{"n_head": 5, "positions": "rope", "parallel_block": true}
Each number is 50 + 12 x the weight over its row's rms, rounded and kept within 0 to 99. Layers, rows and columns count from 0. The size before them is the row's rms in percent of the matrix's.

# down: layer 4 MLP down (transposed), 576x160, rms 0.0882, rows 504-546, columns 0-79
# up: layer 4 MLP up, 576x160, rms 0.326, rows 505-546, columns 0-79
down504 094:47 47 48 41 57 70 64 34 47 58 40 67 71 38 65 35 63 08 53 40 50 36 33 38 59 48 56 57 69 54 76 62 41 56 46 44 47 35 35 61 58 42 39 54 42 34 66 56 49 37 61 54 46 42 67 50 56 49 53 71 68 30 41 33 36 22 48 54 57 79 43 48 56 45 65 28 69 56 29 39
up505 100:55 43 82 32 63 43 52 48 57 56 37 38 46 67 39 69 42 46 38 45 67 48 48 53 63 38 33 59 46 21 56 46 37 51 47 50 63 45 53 44 58 36 21 69 44 67 36 23 57 42 66 35 64 55 46 34 54 44 62 58 45 46 28 35 46 71 72 52 38 50 37 63 35 65 69 65 46 34 40 40
down505 106:36 29 53 33 65 50 61 55 56 39 53 30 64 57 73 54 52 50 44 52 79 38 51 55 58 53 39 50 37 58 61 50 23 42 54 46 72 63 32 36 57 43 44 62 54 55 37 40 55 54 66 61 67 34 61 38 40 33 47 35 38 50 29 49 47 61 66 55 30 41 29 65 34 38 48 55 55 37 46 56
up506 087:55 27 50 56 79 52 47 52 47 61 37 47 38 70 46 47 54 45 40 46 45 55 32 47 35 43 61 47 45 50 34 61 56 41 40 42 70 65 44 36 52 46 58 41 57 78 49 21 72 37 44 69 53 69 60 53 52 70 70 38 64 48 25 53 54 39 53 42 50 53 57 35 63 61 57 51 35 39 45 45
down506 085:54 48 43 59 68 62 37 55 54 43 61 55 54 48 46 69 58 56 40 47 89 40 61 51 67 57 46 70 35 41 21 45 55 54 31 54 79 69 45 40 52 65 44 62 60 38 31 41 64 50 59 74 46 47 50 41 40 48 45 44 50 29 50 62 56 37 52 26 78 63 48 40 63 49 65 36 49 51 29 61
up507 100:66 46 49 50 30 52 43 41 54 60 24 75 58 58 56 54 40 34 31 63 36 60 33 46 44 25 42 46 49 36 40 59 47 37 50 49 42 60 41 38 55 45 71 40 48 43 25 41 44 47 25 68 62 68 27 52 56 56 62 37 32 76 35 48 40 71 57 38 68 53 40 49 53 61 34 52 60 43 54 46
down507 104:41 33 55 32 61 35 38 47 50 75 62 64 30 43 66 38 38 23 57 55 53 29 40 48 52 59 40 54 43 64 47 58 56 63 52 69 54 52 43 56 51 48 56 43 67 52 28 76 31 59 42 39 31 35 52 58 48 56 60 48 19 48 42 52 49 41 65 58 57 40 37 56 59 51 39 37 43 46 49 46
up508 106:35 48 44 51 62 37 47 38 33 65 37 68 55 50 35 54 59 54 43 59 27 19 45 62 22 51 28 57 54 28 35 47 61 62 47 51 51 50 48 71 49 54 35 45 56 68 41 40 56 50 43 50 47 55 66 45 44 67 54 40 48 50 65 46 63 58 55 63 50 29 44 37 30 66 35 51 50 54 50 61
down508 100:35 66 46 31 59 25 52 39 41 62 47 68 45 32 42 56 53 56 70 24 57 19 56 49 57 41 32 71 55 53 45 68 37 51 44 44 67 78 48 64 49 55 40 33 63 36 54 52 30 54 52 49 44 46 54 43 58 51 43 51 52 35 61 59 59 44 28 51 52 46 50 64 45 57 68 35 38 45 55 57
up509 097:60 50 32 36 62 62 47 67 41 41 55 35 61 59 39 39 59 38 57 50 43 56 61 53 49 34 48 42 54 50 44 42 62 32 53 35 27 41 51 31 51 63 50 44 59 39 50 42 32 64 37 32 41 57 58 55 66 39 37 64 70 43 47 47 70 55 31 45 50 58 43 40 45 65 56 31 57 55 32 52
down509 097:49 36 58 49 43 45 39 43 47 48 30 31 38 58 46 53 45 49 43 55 62 58 64 33 77 31 53 54 46 59 50 50 57 42 37 53 59 37 45 44 56 76 49 47 69 53 65 61 58 60 59 54 45 40 40 49 49 48 37 39 45 23 60 81 26 62 47 68 27 44 56 60 50 54 55 53 51 62 53 58
up510 098:51 56 66 37 51 56 61 28 52 27 36 48 41 54 45 42 34 65 37 61 36 44 52 60 42 40 48 50 54 44 53 51 35 75 47 39 47 47 44 42 54 63 55 62 50 46 52 43 62 53 56 48 46 49 63 21 51 33 49 64 57 66 48 72 48 55 32 43 53 74 34 67 31 48 62 59 64 57 76 47
down510 103:47 57 62 30 62 55 41 61 47 31 54 49 60 56 61 40 32 49 35 54 43 47 54 65 48 55 73 38 67 23 52 40 29 42 67 46 57 31 58 44 25 57 53 52 44 54 44 74 47 56 60 64 39 59 46 63 53 16 55 41 78 56 43 38 59 47 50 46 60 49 62 33 45 53 68 66 54 41 46 40
up511 098:54 55 22 42 55 46 46 40 63 39 41 46 37 72 63 32 46 40 71 43 61 49 30 41 51 53 49 46 52 48 68 34 65 56 52 69 16 45 58 57 37 29 43 47 68 44 54 52 69 63 66 40 51 51 62 64 34 48 37 42 78 50 55 43 44 69 58 53 57 57 29 55 40 50 64 50 52 30 64 51
down511 096:50 39 54 40 57 50 40 37 49 51 36 76 29 45 62 37 59 59 50 56 44 45 50 49 47 59 53 63 38 54 66 55 39 54 61 47 47 43 69 33 47 28 35 65 64 50 45 60 51 57 63 37 62 48 37 86 53 64 41 54 63 48 22 68 46 43 68 53 40 50 41 61 42 54 53 34 42 33 42 46
up512 112:42 71 59 43 87 34 47 31 64 54 43 53 40 41 53 31 59 52 54 52 31 52 52 55 58 51 35 35 54 49 55 32 47 60 37 47 49 50 50 54 53 32 54 56 35 55 52 51 56 57 62 48 38 48 33 65 61 66 54 39 61 33 55 57 61 27 33 33 51 30 50 34 63 57 44 64 56 71 59 39
down512 105:61 63 57 37 70 34 55 40 62 52 28 48 44 37 45 25 28 41 72 47 31 60 48 59 64 36 20 43 32 66 57 49 48 57 46 33 37 49 52 50 46 45 46 54 29 34 44 48 50 54 69 59 40 46 26 49 62 64 63 54 53 48 65 53 63 39 55 40 62 67 61 38 67 54 63 55 55 47 50 56
up513 107:43 51 56 22 48 66 67 54 46 55 41 67 53 58 42 53 39 59 65 38 35 57 55 42 46 24 29 40 48 70 53 35 47 49 55 60 48 44 74 37 44 62 44 46 47 44 53 54 47 30 51 37 44 31 53 41 50 29 41 30 52 58 54 49 54 49 45 35 24 51 43 42 45 63 47 59 71 63 35 74
down513 113:40 72 48 52 48 50 56 46 54 55 52 63 59 57 60 37 40 32 68 64 48 67 82 45 63 26 56 52 48 45 34 46 50 61 61 35 51 50 49 40 20 48 40 49 26 38 54 73 43 44 52 54 69 49 64 44 25 61 47 48 59 74 53 56 55 67 30 44 32 47 53 45 43 25 53 59 55 46 58 51
up514 098:67 56 71 32 50 64 52 37 51 50 72 69 50 35 48 62 58 57 87 51 68 63 45 42 38 53 42 35 57 54 58 57 46 50 51 52 49 56 44 44 41 51 31 35 52 34 44 44 52 24 49 43 52 27 57 59 31 37 36 38 58 30 63 73 28 61 51 58 41 71 38 41 58 55 40 57 61 69 36 44
down514 110:51 49 51 72 50 44 57 45 62 38 51 47 75 41 59 54 42 57 40 47 38 29 38 45 64 50 50 43 47 51 50 30 55 58 43 69 58 72 59 78 56 36 41 32 47 83 47 43 22 46 48 50 53 51 46 49 45 59 65 84 50 73 33 52 50 48 54 49 50 42 56 38 48 65 43 35 19 33 35 32
up515 101:59 45 45 46 47 59 48 74 47 29 35 41 35 44 38 39 67 49 22 53 50 61 42 62 52 28 43 49 73 59 33 30 71 50 56 32 40 60 49 56 33 47 58 37 63 32 44 44 38 57 69 53 47 60 43 43 58 37 38 35 45 39 59 51 49 55 45 23 46 42 67 44 38 44 30 42 61 53 34 35
down515 099:40 43 47 58 53 44 59 55 44 53 49 38 49 34 28 49 45 43 34 50 69 80 41 51 58 56 66 62 56 61 42 57 49 43 68 43 43 61 60 40 36 61 64 50 44 57 36 48 41 63 50 26 42 28 60 47 55 69 32 58 59 44 55 35 53 56 37 49 29 67 38 64 47 29 49 38 46 50 45 54
up516 116:46 57 60 44 53 75 52 53 51 39 32 26 42 43 84 58 40 43 47 48 38 52 48 40 58 72 54 63 49 70 56 45 55 46 42 41 36 24 31 44 62 62 67 45 73 49 62 45 47 18 70 52 54 32 46 42 44 57 54 30 48 75 55 43 57 41 30 65 47 64 41 46 59 62 53 54 42 51 47 37
down516 111:62 46 44 64 52 49 41 59 41 71 69 20 60 57 51 37 38 50 35 52 31 42 31 44 68 46 64 60 39 56 71 62 58 59 61 69 63 31 52 48 57 61 46 42 43 61 80 44 41 54 51 39 62 31 47 45 68 64 65 50 57 55 66 43 62 35 38 48 66 47 30 38 17 42 43 48 29 46 41 47
up517 102:44 60 47 51 47 50 73 65 56 47 58 65 53 68 67 58 49 56 67 24 60 62 60 58 29 55 66 57 59 85 36 54 44 51 53 39 46 57 64 38 32 64 25 40 36 48 15 37 44 43 45 42 41 37 46 58 62 50 41 50 18 75 62 45 57 62 47 45 59 41 48 34 50 58 50 46 46 52 33 55
down517 100:42 54 37 66 60 58 45 43 51 45 74 42 43 34 52 49 57 35 49 32 55 32 56 57 62 25 44 54 59 48 51 62 56 39 50 57 57 64 35 46 51 53 42 51 19 23 38 53 52 45 42 83 53 60 36 60 54 48 46 47 56 37 43 50 69 68 41 55 63 39 47 48 60 53 65 54 32 64 41 55
up518 112:46 40 49 37 41 61 55 44 49 65 57 56 42 56 31 52 48 73 62 56 33 55 51 55 66 32 50 62 58 58 40 59 62 52 41 30 56 46 57 52 55 91 53 54 55 55 58 42 59 35 44 60 51 34 49 39 31 56 38 56 38 62 38 68 49 52 24 44 33 41 72 51 50 23 52 53 35 70 51 53
down518 116:46 58 43 61 45 64 50 43 37 49 49 62 51 56 38 71 38 59 24 50 39 61 63 55 53 38 50 59 46 30 57 36 55 37 44 47 47 38 27 46 63 60 31 50 54 37 79 56 49 46 51 55 51 35 64 47 38 60 43 60 36 71 59 58 52 55 39 45 51 38 42 47 61 39 25 59 43 44 64 33
up519 107:61 43 31 49 56 44 76 45 45 51 50 57 48 51 55 25 50 46 62 51 71 49 73 60 37 56 49 57 63 40 45 66 44 45 63 65 48 26 41 74 41 46 29 48 47 66 63 45 40 48 45 29 36 72 65 41 25 17 61 43 42 40 44 57 51 39 43 47 59 35 53 49 47 63 61 40 61 68 51 46
down519 113:39 40 56 36 47 58 56 47 69 70 42 48 62 55 63 40 35 59 63 61 71 57 46 37 41 47 33 43 58 39 47 68 40 58 62 57 34 17 33 44 53 52 35 55 49 48 51 67 63 70 59 41 41 71 50 24 11 35 30 57 49 48 39 38 52 48 59 40 59 41 69 64 43 64 65 43 69 61 58 45
up520 097:52 55 49 57 48 29 47 65 46 59 59 48 71 49 75 46 43 35 39 40 42 52 32 37 39 60 36 27 50 58 27 46 60 49 31 58 54 53 55 40 49 52 80 58 40 56 56 52 58 63 41 50 34 52 34 61 60 51 31 48 48 52 48 10 54 39 51 66 51 35 46 56 41 34 68 55 57 51 36 60
down520 091:36 60 39 40 55 29 49 57 39 61 55 49 74 49 48 33 42 66 16 37 35 26 19 36 38 44 45 56 55 56 45 32 41 55 46 45 56 49 69 48 61 65 61 61 43 68 67 44 85 65 46 64 27 39 50 50 73 33 44 55 45 59 63 32 55 31 28 65 69 48 47 52 37 40 72 43 45 53 58 65
up521 092:53 48 46 46 51 39 54 43 65 52 48 84 44 43 58 43 47 55 50 45 38 63 56 58 46 71 33 46 58 31 49 36 48 59 45 46 41 57 41 37 49 27 66 56 39 68 41 42 52 52 34 47 33 61 63 62 52 51 78 65 25 41 39 44 51 49 56 62 55 45 35 00 41 47 52 49 45 57 77 35
down521 099:42 58 57 49 35 33 37 22 56 59 59 74 45 63 64 42 46 55 56 70 49 51 50 54 42 57 34 53 56 50 55 36 33 59 57 32 56 33 33 56 55 40 49 42 50 37 53 40 40 61 40 28 61 38 57 63 53 70 45 72 57 45 51 41 59 35 68 67 53 33 41 46 37 35 42 42 59 53 62 65
up522 103:38 73 45 55 73 23 60 35 53 29 46 60 51 44 40 47 41 39 50 57 34 55 67 26 68 47 48 38 49 55 54 57 53 46 65 47 44 85 39 40 49 36 45 52 53 45 44 35 38 56 36 62 44 53 57 56 37 62 33 73 44 48 43 53 18 37 45 48 56 33 41 40 35 43 49 63 47 29 49 38
down522 099:52 28 48 46 50 51 47 58 41 57 68 34 69 46 69 27 51 51 31 56 39 50 61 54 34 52 51 70 54 51 65 87 59 57 45 41 73 13 45 51 67 45 61 54 38 44 43 56 60 41 50 32 46 55 49 44 56 42 49 19 66 45 55 41 84 52 47 55 58 37 54 74 61 54 70 50 44 28 61 43
up523 093:60 29 48 45 47 66 45 40 39 66 51 48 62 28 32 67 56 48 50 46 40 34 69 57 38 41 40 60 50 55 21 56 42 31 54 53 54 52 45 52 42 87 31 46 62 63 49 57 39 27 22 48 57 61 55 58 70 43 47 46 58 25 59 63 49 57 40 53 36 39 53 45 59 59 38 61 65 49 53 58
down523 092:59 44 44 39 44 43 72 80 51 77 52 54 43 39 48 73 37 55 31 69 76 57 49 53 50 49 52 42 41 47 59 26 49 60 46 43 66 52 38 60 58 50 60 27 61 56 25 60 40 60 60 35 29 34 48 71 51 52 35 44 40 54 41 38 48 49 79 53 69 51 59 61 59 52 43 31 38 23 58 40
up524 108:51 51 59 41 38 40 35 59 45 42 59 54 65 70 61 29 54 49 32 48 48 51 64 35 61 32 56 43 56 57 51 32 62 59 41 68 52 46 56 33 48 43 35 43 53 57 41 42 39 49 30 49 63 65 41 34 55 54 77 55 51 34 45 42 67 46 66 51 74 54 49 36 37 33 68 59 63 43 47 28
down524 110:49 52 52 30 31 57 53 78 32 58 60 56 50 44 65 63 74 60 22 39 58 58 64 49 33 56 65 53 35 51 42 55 59 57 55 75 68 39 55 44 47 36 29 41 42 51 59 67 38 55 51 53 47 52 47 42 47 54 63 50 38 41 58 38 42 40 49 81 70 58 34 51 57 62 59 54 56 42 35 51
up525 102:55 49 41 56 62 41 40 37 51 54 34 59 57 38 58 50 38 54 72 58 32 59 53 68 43 44 77 41 41 43 55 64 67 48 67 65 28 56 40 35 35 43 55 38 38 63 62 58 43 53 54 51 48 55 61 43 55 57 49 45 60 37 48 40 30 29 79 55 45 68 47 50 61 67 54 33 65 34 42 35
down525 101:65 36 50 46 50 29 23 40 43 49 61 42 45 47 55 53 57 47 51 55 49 45 61 46 19 44 47 36 61 54 45 82 64 54 85 37 47 50 69 50 47 34 66 46 56 71 83 80 67 45 45 45 39 51 56 46 32 49 66 44 52 54 40 59 43 27 53 43 32 49 52 50 48 58 61 42 51 53 61 47
up526 099:47 68 42 50 47 47 48 58 48 39 54 57 54 49 35 58 59 49 37 60 60 61 65 54 31 72 56 35 26 53 49 55 34 52 59 56 49 33 67 35 34 72 42 53 69 61 47 43 35 41 45 44 24 31 29 46 65 54 36 61 56 57 50 22 57 59 56 67 61 34 56 47 65 70 32 66 63 60 50 42
down526 094:43 52 47 47 47 42 55 39 54 55 51 65 56 36 53 61 64 50 47 46 47 51 53 45 36 45 63 36 22 57 67 48 46 39 38 59 59 54 60 46 55 64 38 62 49 37 50 47 47 51 41 30 34 09 46 56 62 36 46 47 43 45 62 41 42 39 39 54 50 54 51 57 63 48 52 37 70 58 47 48
up527 085:55 83 52 74 56 64 61 77 44 43 44 50 65 35 42 43 28 37 64 46 52 49 64 45 44 56 39 45 37 48 53 67 33 50 41 55 50 50 56 26 49 52 43 38 34 58 47 65 43 40 47 58 35 65 62 30 60 67 45 50 39 35 50 48 47 46 42 64 37 52 34 61 29 41 80 59 49 44 40 34
down527 088:47 75 48 61 57 35 60 50 55 55 38 63 56 34 29 46 46 42 47 43 61 33 48 35 44 34 43 31 49 52 57 56 41 46 45 45 54 58 57 50 37 26 53 57 45 40 40 63 26 62 45 46 53 73 74 49 72 38 47 54 37 59 68 62 59 37 67 52 53 60 65 70 39 26 42 55 63 63 57 53
up528 102:34 35 39 50 56 51 76 61 45 49 59 50 50 18 44 52 66 66 60 45 47 31 51 50 55 42 53 35 65 71 40 30 57 59 67 55 39 64 64 67 46 55 55 28 51 55 33 47 42 50 49 77 53 48 56 65 45 14 60 52 49 41 59 56 67 55 38 50 41 57 32 38 66 55 42 64 66 67 35 66
down528 102:57 39 75 66 47 37 38 46 56 32 53 52 60 61 64 47 30 45 57 43 47 74 79 57 56 50 53 56 64 55 70 56 33 31 58 62 62 38 53 63 40 47 40 66 41 63 55 59 18 45 70 44 55 38 61 61 51 55 47 66 46 46 47 70 22 28 48 46 67 60 54 38 21 28 41 44 53 64 42 26
up529 102:42 48 35 46 58 58 59 71 36 52 46 23 39 55 39 29 33 53 39 41 25 61 46 60 47 59 59 65 45 48 50 43 44 38 47 70 43 37 45 37 60 55 38 50 58 52 84 41 43 48 73 60 54 55 53 56 45 43 54 50 31 62 54 53 54 47 58 38 53 38 43 19 57 57 61 60 51 59 56 54
down529 096:71 53 52 67 46 65 36 62 50 59 46 47 40 46 51 60 40 61 49 44 50 53 53 58 34 71 33 54 24 49 55 55 50 57 54 73 48 41 59 58 50 60 50 51 37 65 56 47 52 33 63 53 55 51 54 63 66 35 84 45 23 70 42 35 40 42 57 39 53 40 39 42 46 51 69 41 55 58 56 28
up530 095:63 61 65 48 58 46 66 24 49 41 43 55 49 60 34 42 46 48 54 75 65 29 41 57 37 55 28 46 55 44 46 51 53 39 60 43 35 55 64 34 37 55 58 53 64 62 59 36 42 49 57 70 52 50 62 35 45 86 36 37 43 68 41 54 37 43 55 41 30 38 48 39 39 60 50 64 37 29 61 50
down530 086:49 42 77 56 44 51 68 45 56 69 37 57 75 62 35 48 39 46 52 46 49 35 38 37 48 45 66 44 44 56 40 51 33 21 47 52 67 46 60 47 66 78 42 55 41 66 44 45 62 47 63 38 29 52 51 55 50 55 43 31 28 36 62 44 39 42 69 55 46 39 47 34 31 60 51 57 61 69 45 20
up531 098:72 57 62 57 74 55 74 54 41 31 45 45 55 45 61 56 59 71 30 50 48 49 41 65 29 66 66 42 58 75 37 61 54 60 39 33 35 51 46 52 40 75 58 54 43 40 35 37 46 36 38 58 51 35 46 48 44 38 67 47 45 50 57 47 41 47 13 69 41 59 39 44 54 54 43 68 41 57 55 57
down531 092:28 45 62 47 67 34 49 50 58 47 66 82 56 38 34 39 41 72 50 52 42 46 49 39 10 57 55 35 18 50 43 65 42 55 59 64 41 54 44 66 68 48 38 32 40 35 30 46 61 58 51 65 55 41 28 52 41 44 55 49 45 33 49 68 54 27 51 73 57 57 62 59 37 59 45 40 50 56 45 41
up532 096:70 50 31 41 59 60 57 54 34 50 37 54 62 41 50 54 48 38 49 32 42 35 59 67 53 57 27 34 57 33 28 52 37 60 73 49 56 59 66 74 41 61 49 47 54 58 63 56 33 46 45 44 59 65 51 63 44 25 25 41 35 55 48 19 47 53 54 53 48 32 55 37 44 55 38 42 48 55 30 67
down532 095:70 51 32 54 63 48 40 38 47 70 55 42 49 53 52 56 50 53 45 62 60 37 42 49 64 63 41 61 49 54 56 64 54 54 84 44 49 39 39 25 68 44 16 42 52 62 70 42 60 39 52 45 45 72 30 49 40 29 55 18 57 37 44 73 54 80 72 57 65 42 47 41 46 47 51 50 47 59 53 66
up533 106:51 40 43 35 56 66 51 15 47 53 31 64 42 41 71 35 45 45 54 47 52 62 56 57 54 57 56 86 65 45 41 61 60 57 41 52 44 47 52 49 36 52 48 59 42 46 67 46 55 48 56 60 51 67 46 47 20 49 22 35 29 45 54 48 32 45 41 36 44 40 68 44 31 53 52 56 61 65 40 36
down533 097:53 51 60 46 53 60 55 24 45 63 39 47 32 32 69 54 55 55 43 45 70 54 58 61 50 45 38 42 34 56 40 38 58 56 34 62 54 49 50 47 67 58 36 55 63 59 73 40 57 49 56 52 28 55 45 50 54 62 49 52 49 64 38 74 59 34 68 59 39 37 31 53 17 61 53 51 50 42 42 34
up534 100:34 53 42 59 66 45 35 45 53 13 46 43 29 42 52 56 48 36 48 37 59 51 65 60 39 53 42 53 27 56 65 61 42 44 50 65 48 30 59 56 51 60 68 54 58 47 69 25 50 38 71 36 49 50 60 38 61 25 40 54 52 55 48 46 54 37 44 39 49 20 37 26 49 60 52 36 53 62 39 34
down534 098:39 38 52 48 42 30 31 53 30 44 32 54 38 40 55 50 44 14 44 53 79 69 47 38 56 49 70 22 43 51 52 56 21 24 49 44 66 55 75 41 60 55 57 52 49 58 71 58 45 56 59 70 50 60 50 53 41 46 33 53 63 45 48 61 51 55 32 33 51 35 44 49 42 69 60 53 53 60 59 53
up535 094:51 61 32 35 41 61 52 43 51 51 65 55 42 26 59 77 41 45 68 47 55 30 42 57 39 72 48 68 73 54 39 39 42 34 59 55 63 35 56 40 57 67 51 48 30 50 67 51 75 41 46 51 58 61 65 57 44 56 39 41 40 33 44 55 49 58 62 70 41 76 53 17 40 60 62 51 42 38 64 41
down535 094:70 49 64 47 15 50 55 56 38 60 46 32 55 42 52 63 48 65 35 50 50 36 56 44 39 36 18 31 52 62 51 45 64 57 52 73 58 53 57 41 55 61 48 58 63 55 58 79 56 67 47 53 44 49 54 47 41 49 57 44 43 48 44 46 46 62 54 59 58 61 58 59 38 45 49 40 66 40 36 37
up536 098:44 58 50 44 50 67 66 24 64 42 59 44 39 34 45 74 57 27 79 48 59 61 56 54 57 48 37 44 41 37 37 37 54 52 44 65 43 29 53 54 60 55 32 60 48 62 57 66 49 63 26 31 62 57 58 49 50 40 36 53 48 62 34 58 50 49 63 23 47 48 50 49 39 38 43 44 65 37 56 42
down536 101:33 43 40 46 42 62 64 35 42 49 53 44 42 49 42 50 48 36 65 27 45 30 73 48 52 49 43 54 65 60 64 36 50 36 53 84 54 62 64 49 42 58 46 58 49 42 40 54 46 65 34 46 42 53 55 54 43 34 40 56 45 72 32 64 54 31 48 60 60 87 64 67 45 61 39 65 54 52 53 44
up537 094:33 35 54 36 36 60 51 78 42 53 52 44 46 47 37 81 61 17 42 49 34 56 74 64 42 40 52 63 39 43 42 61 61 38 45 48 64 56 56 33 30 54 59 53 57 65 46 51 58 39 35 42 58 51 63 42 52 59 46 33 24 42 46 43 45 32 51 30 40 60 61 47 30 50 59 55 46 55 39 59
down537 089:34 49 61 54 31 47 28 51 39 59 45 48 34 54 47 63 47 45 48 60 60 58 48 49 33 51 60 44 48 35 71 56 48 38 59 38 58 62 43 33 38 56 66 36 68 59 59 59 47 65 74 47 38 48 71 51 51 51 45 52 52 27 41 67 51 56 55 41 47 57 75 76 36 57 48 47 55 49 41 24
up538 108:33 40 59 41 54 42 57 48 43 31 43 42 49 45 46 49 46 52 55 35 47 40 45 56 61 46 46 46 36 12 48 53 58 75 59 63 53 54 22 28 60 49 54 62 37 37 43 58 51 33 56 41 41 26 69 57 60 46 45 54 40 32 76 55 38 55 63 32 35 49 54 44 62 57 67 53 58 57 68 38
down538 105:62 36 59 58 66 36 58 55 64 31 50 41 62 37 49 50 52 65 60 27 50 36 55 62 63 84 39 48 36 40 40 34 37 61 57 59 51 41 27 38 54 43 54 42 54 21 62 49 55 52 55 56 38 59 56 64 40 48 53 61 45 45 62 46 32 38 56 49 29 60 41 42 55 52 73 63 52 52 47 43
up539 106:64 49 45 56 43 62 23 53 52 49 36 41 60 53 49 63 50 72 47 55 56 47 28 64 57 48 46 67 55 54 53 39 69 60 47 50 45 37 45 50 41 58 50 50 76 43 32 48 46 47 64 50 48 54 35 30 47 45 66 32 50 54 75 57 61 44 48 52 46 55 62 60 73 34 54 38 46 65 62 49
down539 112:50 54 69 59 51 43 50 70 41 41 62 23 65 51 58 51 52 46 53 42 46 34 51 45 59 68 52 52 59 49 48 67 49 41 25 39 67 57 64 49 61 27 58 39 76 55 37 62 62 39 41 39 58 50 28 50 42 62 46 46 37 39 49 08 58 53 37 48 60 51 44 70 64 54 28 45 43 32 52 51
up540 098:42 46 48 33 62 78 51 58 45 45 39 54 37 60 37 25 55 56 43 54 44 82 57 49 50 61 45 73 49 36 70 76 32 43 49 42 57 34 52 54 41 55 62 51 57 34 44 38 38 54 43 60 28 31 49 58 41 47 72 52 37 43 51 64 46 41 30 59 60 67 62 42 42 61 52 36 65 50 58 51
down540 094:37 47 58 43 42 71 41 41 55 61 47 58 71 51 32 27 51 59 53 18 59 44 57 55 54 50 50 45 50 35 62 52 32 43 54 40 55 44 66 47 61 52 59 45 54 39 47 52 49 70 66 35 40 32 56 49 55 46 68 74 40 52 58 36 54 40 36 44 49 70 31 64 46 77 61 37 58 66 54 44
up541 090:45 60 57 24 48 46 34 46 53 50 39 48 52 33 42 59 51 56 68 67 54 55 47 15 59 43 55 46 62 50 28 43 53 52 69 49 34 30 64 47 43 56 48 47 66 42 39 55 39 32 59 65 40 41 42 53 33 40 50 42 78 51 58 41 58 49 34 62 35 79 66 45 58 72 57 40 51 50 68 36
down541 101:40 30 50 59 38 52 40 33 36 43 73 51 50 58 52 75 72 59 44 50 45 56 35 50 45 23 44 36 37 39 70 45 38 50 36 52 47 62 34 56 46 44 50 66 40 57 58 28 28 51 48 47 43 62 20 40 53 43 75 46 61 34 32 64 43 48 46 50 63 52 63 56 63 74 49 45 36 62 53 67
up542 089:26 58 57 31 43 34 54 47 35 40 46 65 29 46 66 43 53 49 53 57 54 62 61 69 64 58 66 52 52 28 52 49 40 61 36 36 49 56 44 47 52 43 42 32 52 76 30 48 63 49 70 34 59 52 59 52 55 74 57 57 36 15 39 37 40 44 59 73 48 57 46 46 50 53 18 48 28 60 50 45
down542 092:40 48 48 40 51 68 52 61 41 61 60 36 46 46 46 38 28 44 46 64 62 64 49 52 60 47 49 63 70 41 49 38 43 54 52 60 53 85 47 52 54 31 43 30 58 57 60 54 34 47 48 69 66 21 83 73 54 43 38 50 59 47 53 60 47 65 38 61 50 42 42 67 40 41 36 37 45 49 51 81
up543 095:49 53 55 55 50 58 49 78 41 68 28 32 38 61 65 41 33 71 68 52 53 55 29 75 61 43 41 48 43 38 57 38 55 39 42 38 48 50 48 46 41 55 56 45 44 46 44 55 73 45 75 60 53 52 45 45 31 46 62 57 52 29 84 65 54 55 35 60 53 50 72 43 53 62 61 58 48 30 51 30
down543 095:66 66 32 53 60 54 49 46 44 40 56 45 44 39 54 60 49 45 47 51 60 53 49 33 45 51 56 63 27 49 67 70 72 51 74 48 21 42 58 55 52 47 54 40 63 59 48 33 57 50 48 52 62 64 46 61 38 46 23 66 52 49 45 57 17 50 59 69 32 64 38 59 44 49 55 59 73 41 41 68
up544 100:47 30 50 51 72 64 46 64 50 62 31 56 53 43 50 25 49 63 35 68 41 42 36 72 51 69 32 41 69 46 52 32 57 61 44 49 48 55 59 42 56 44 59 33 45 48 35 72 48 61 34 60 48 45 56 64 38 52 60 49 59 44 55 48 51 51 42 41 41 25 64 49 51 48 31 53 64 42 39 65
down544 098:54 51 50 65 54 62 29 32 33 58 47 51 33 60 66 37 25 60 48 56 60 56 57 54 50 84 43 70 43 55 49 49 55 44 63 50 65 32 42 52 57 60 39 47 44 56 32 27 34 51 37 44 40 54 68 61 41 27 49 68 56 66 62 43 48 74 52 57 38 35 49 56 39 54 34 59 59 40 44 57
up545 104:48 52 52 61 53 71 46 58 49 48 37 39 61 40 44 42 22 48 40 51 56 43 45 49 35 35 49 56 41 46 45 60 63 52 49 48 22 65 23 34 41 51 45 60 44 56 61 48 55 37 65 39 71 47 47 54 35 62 66 62 74 56 45 51 53 55 62 26 66 46 58 48 63 42 72 35 56 16 53 56
down545 101:54 76 61 54 40 59 49 43 49 50 32 40 60 24 45 51 56 42 74 33 57 34 54 28 45 37 46 51 56 50 41 56 56 51 48 55 68 72 48 49 37 50 63 57 40 47 47 52 37 48 73 48 62 50 54 44 49 65 57 35 41 48 53 48 52 41 67 37 48 43 54 61 53 42 56 35 61 43 38 49
up546 092:49 52 38 45 59 86 65 53 23 32 46 45 51 62 69 42 58 37 48 50 38 23 44 34 26 48 61 52 52 49 53 56 62 42 56 54 52 41 56 53 51 69 66 42 60 67 69 37 46 62 46 63 25 35 46 75 67 23 67 46 60 58 58 49 61 44 63 38 64 57 33 58 70 56 49 33 41 21 59 42
down546 094:53 33 33 44 51 63 55 48 49 38 41 44 48 57 46 40 59 40 49 49 70 41 52 36 22 63 68 63 38 42 52 38 41 53 43 38 66 45 43 73 70 58 46 56 42 50 68 64 55 56 58 58 40 46 48 62 60 60 43 51 38 66 66 61 67 06 40 52 64 24 48 58 44 45 27 54 42 49 53 28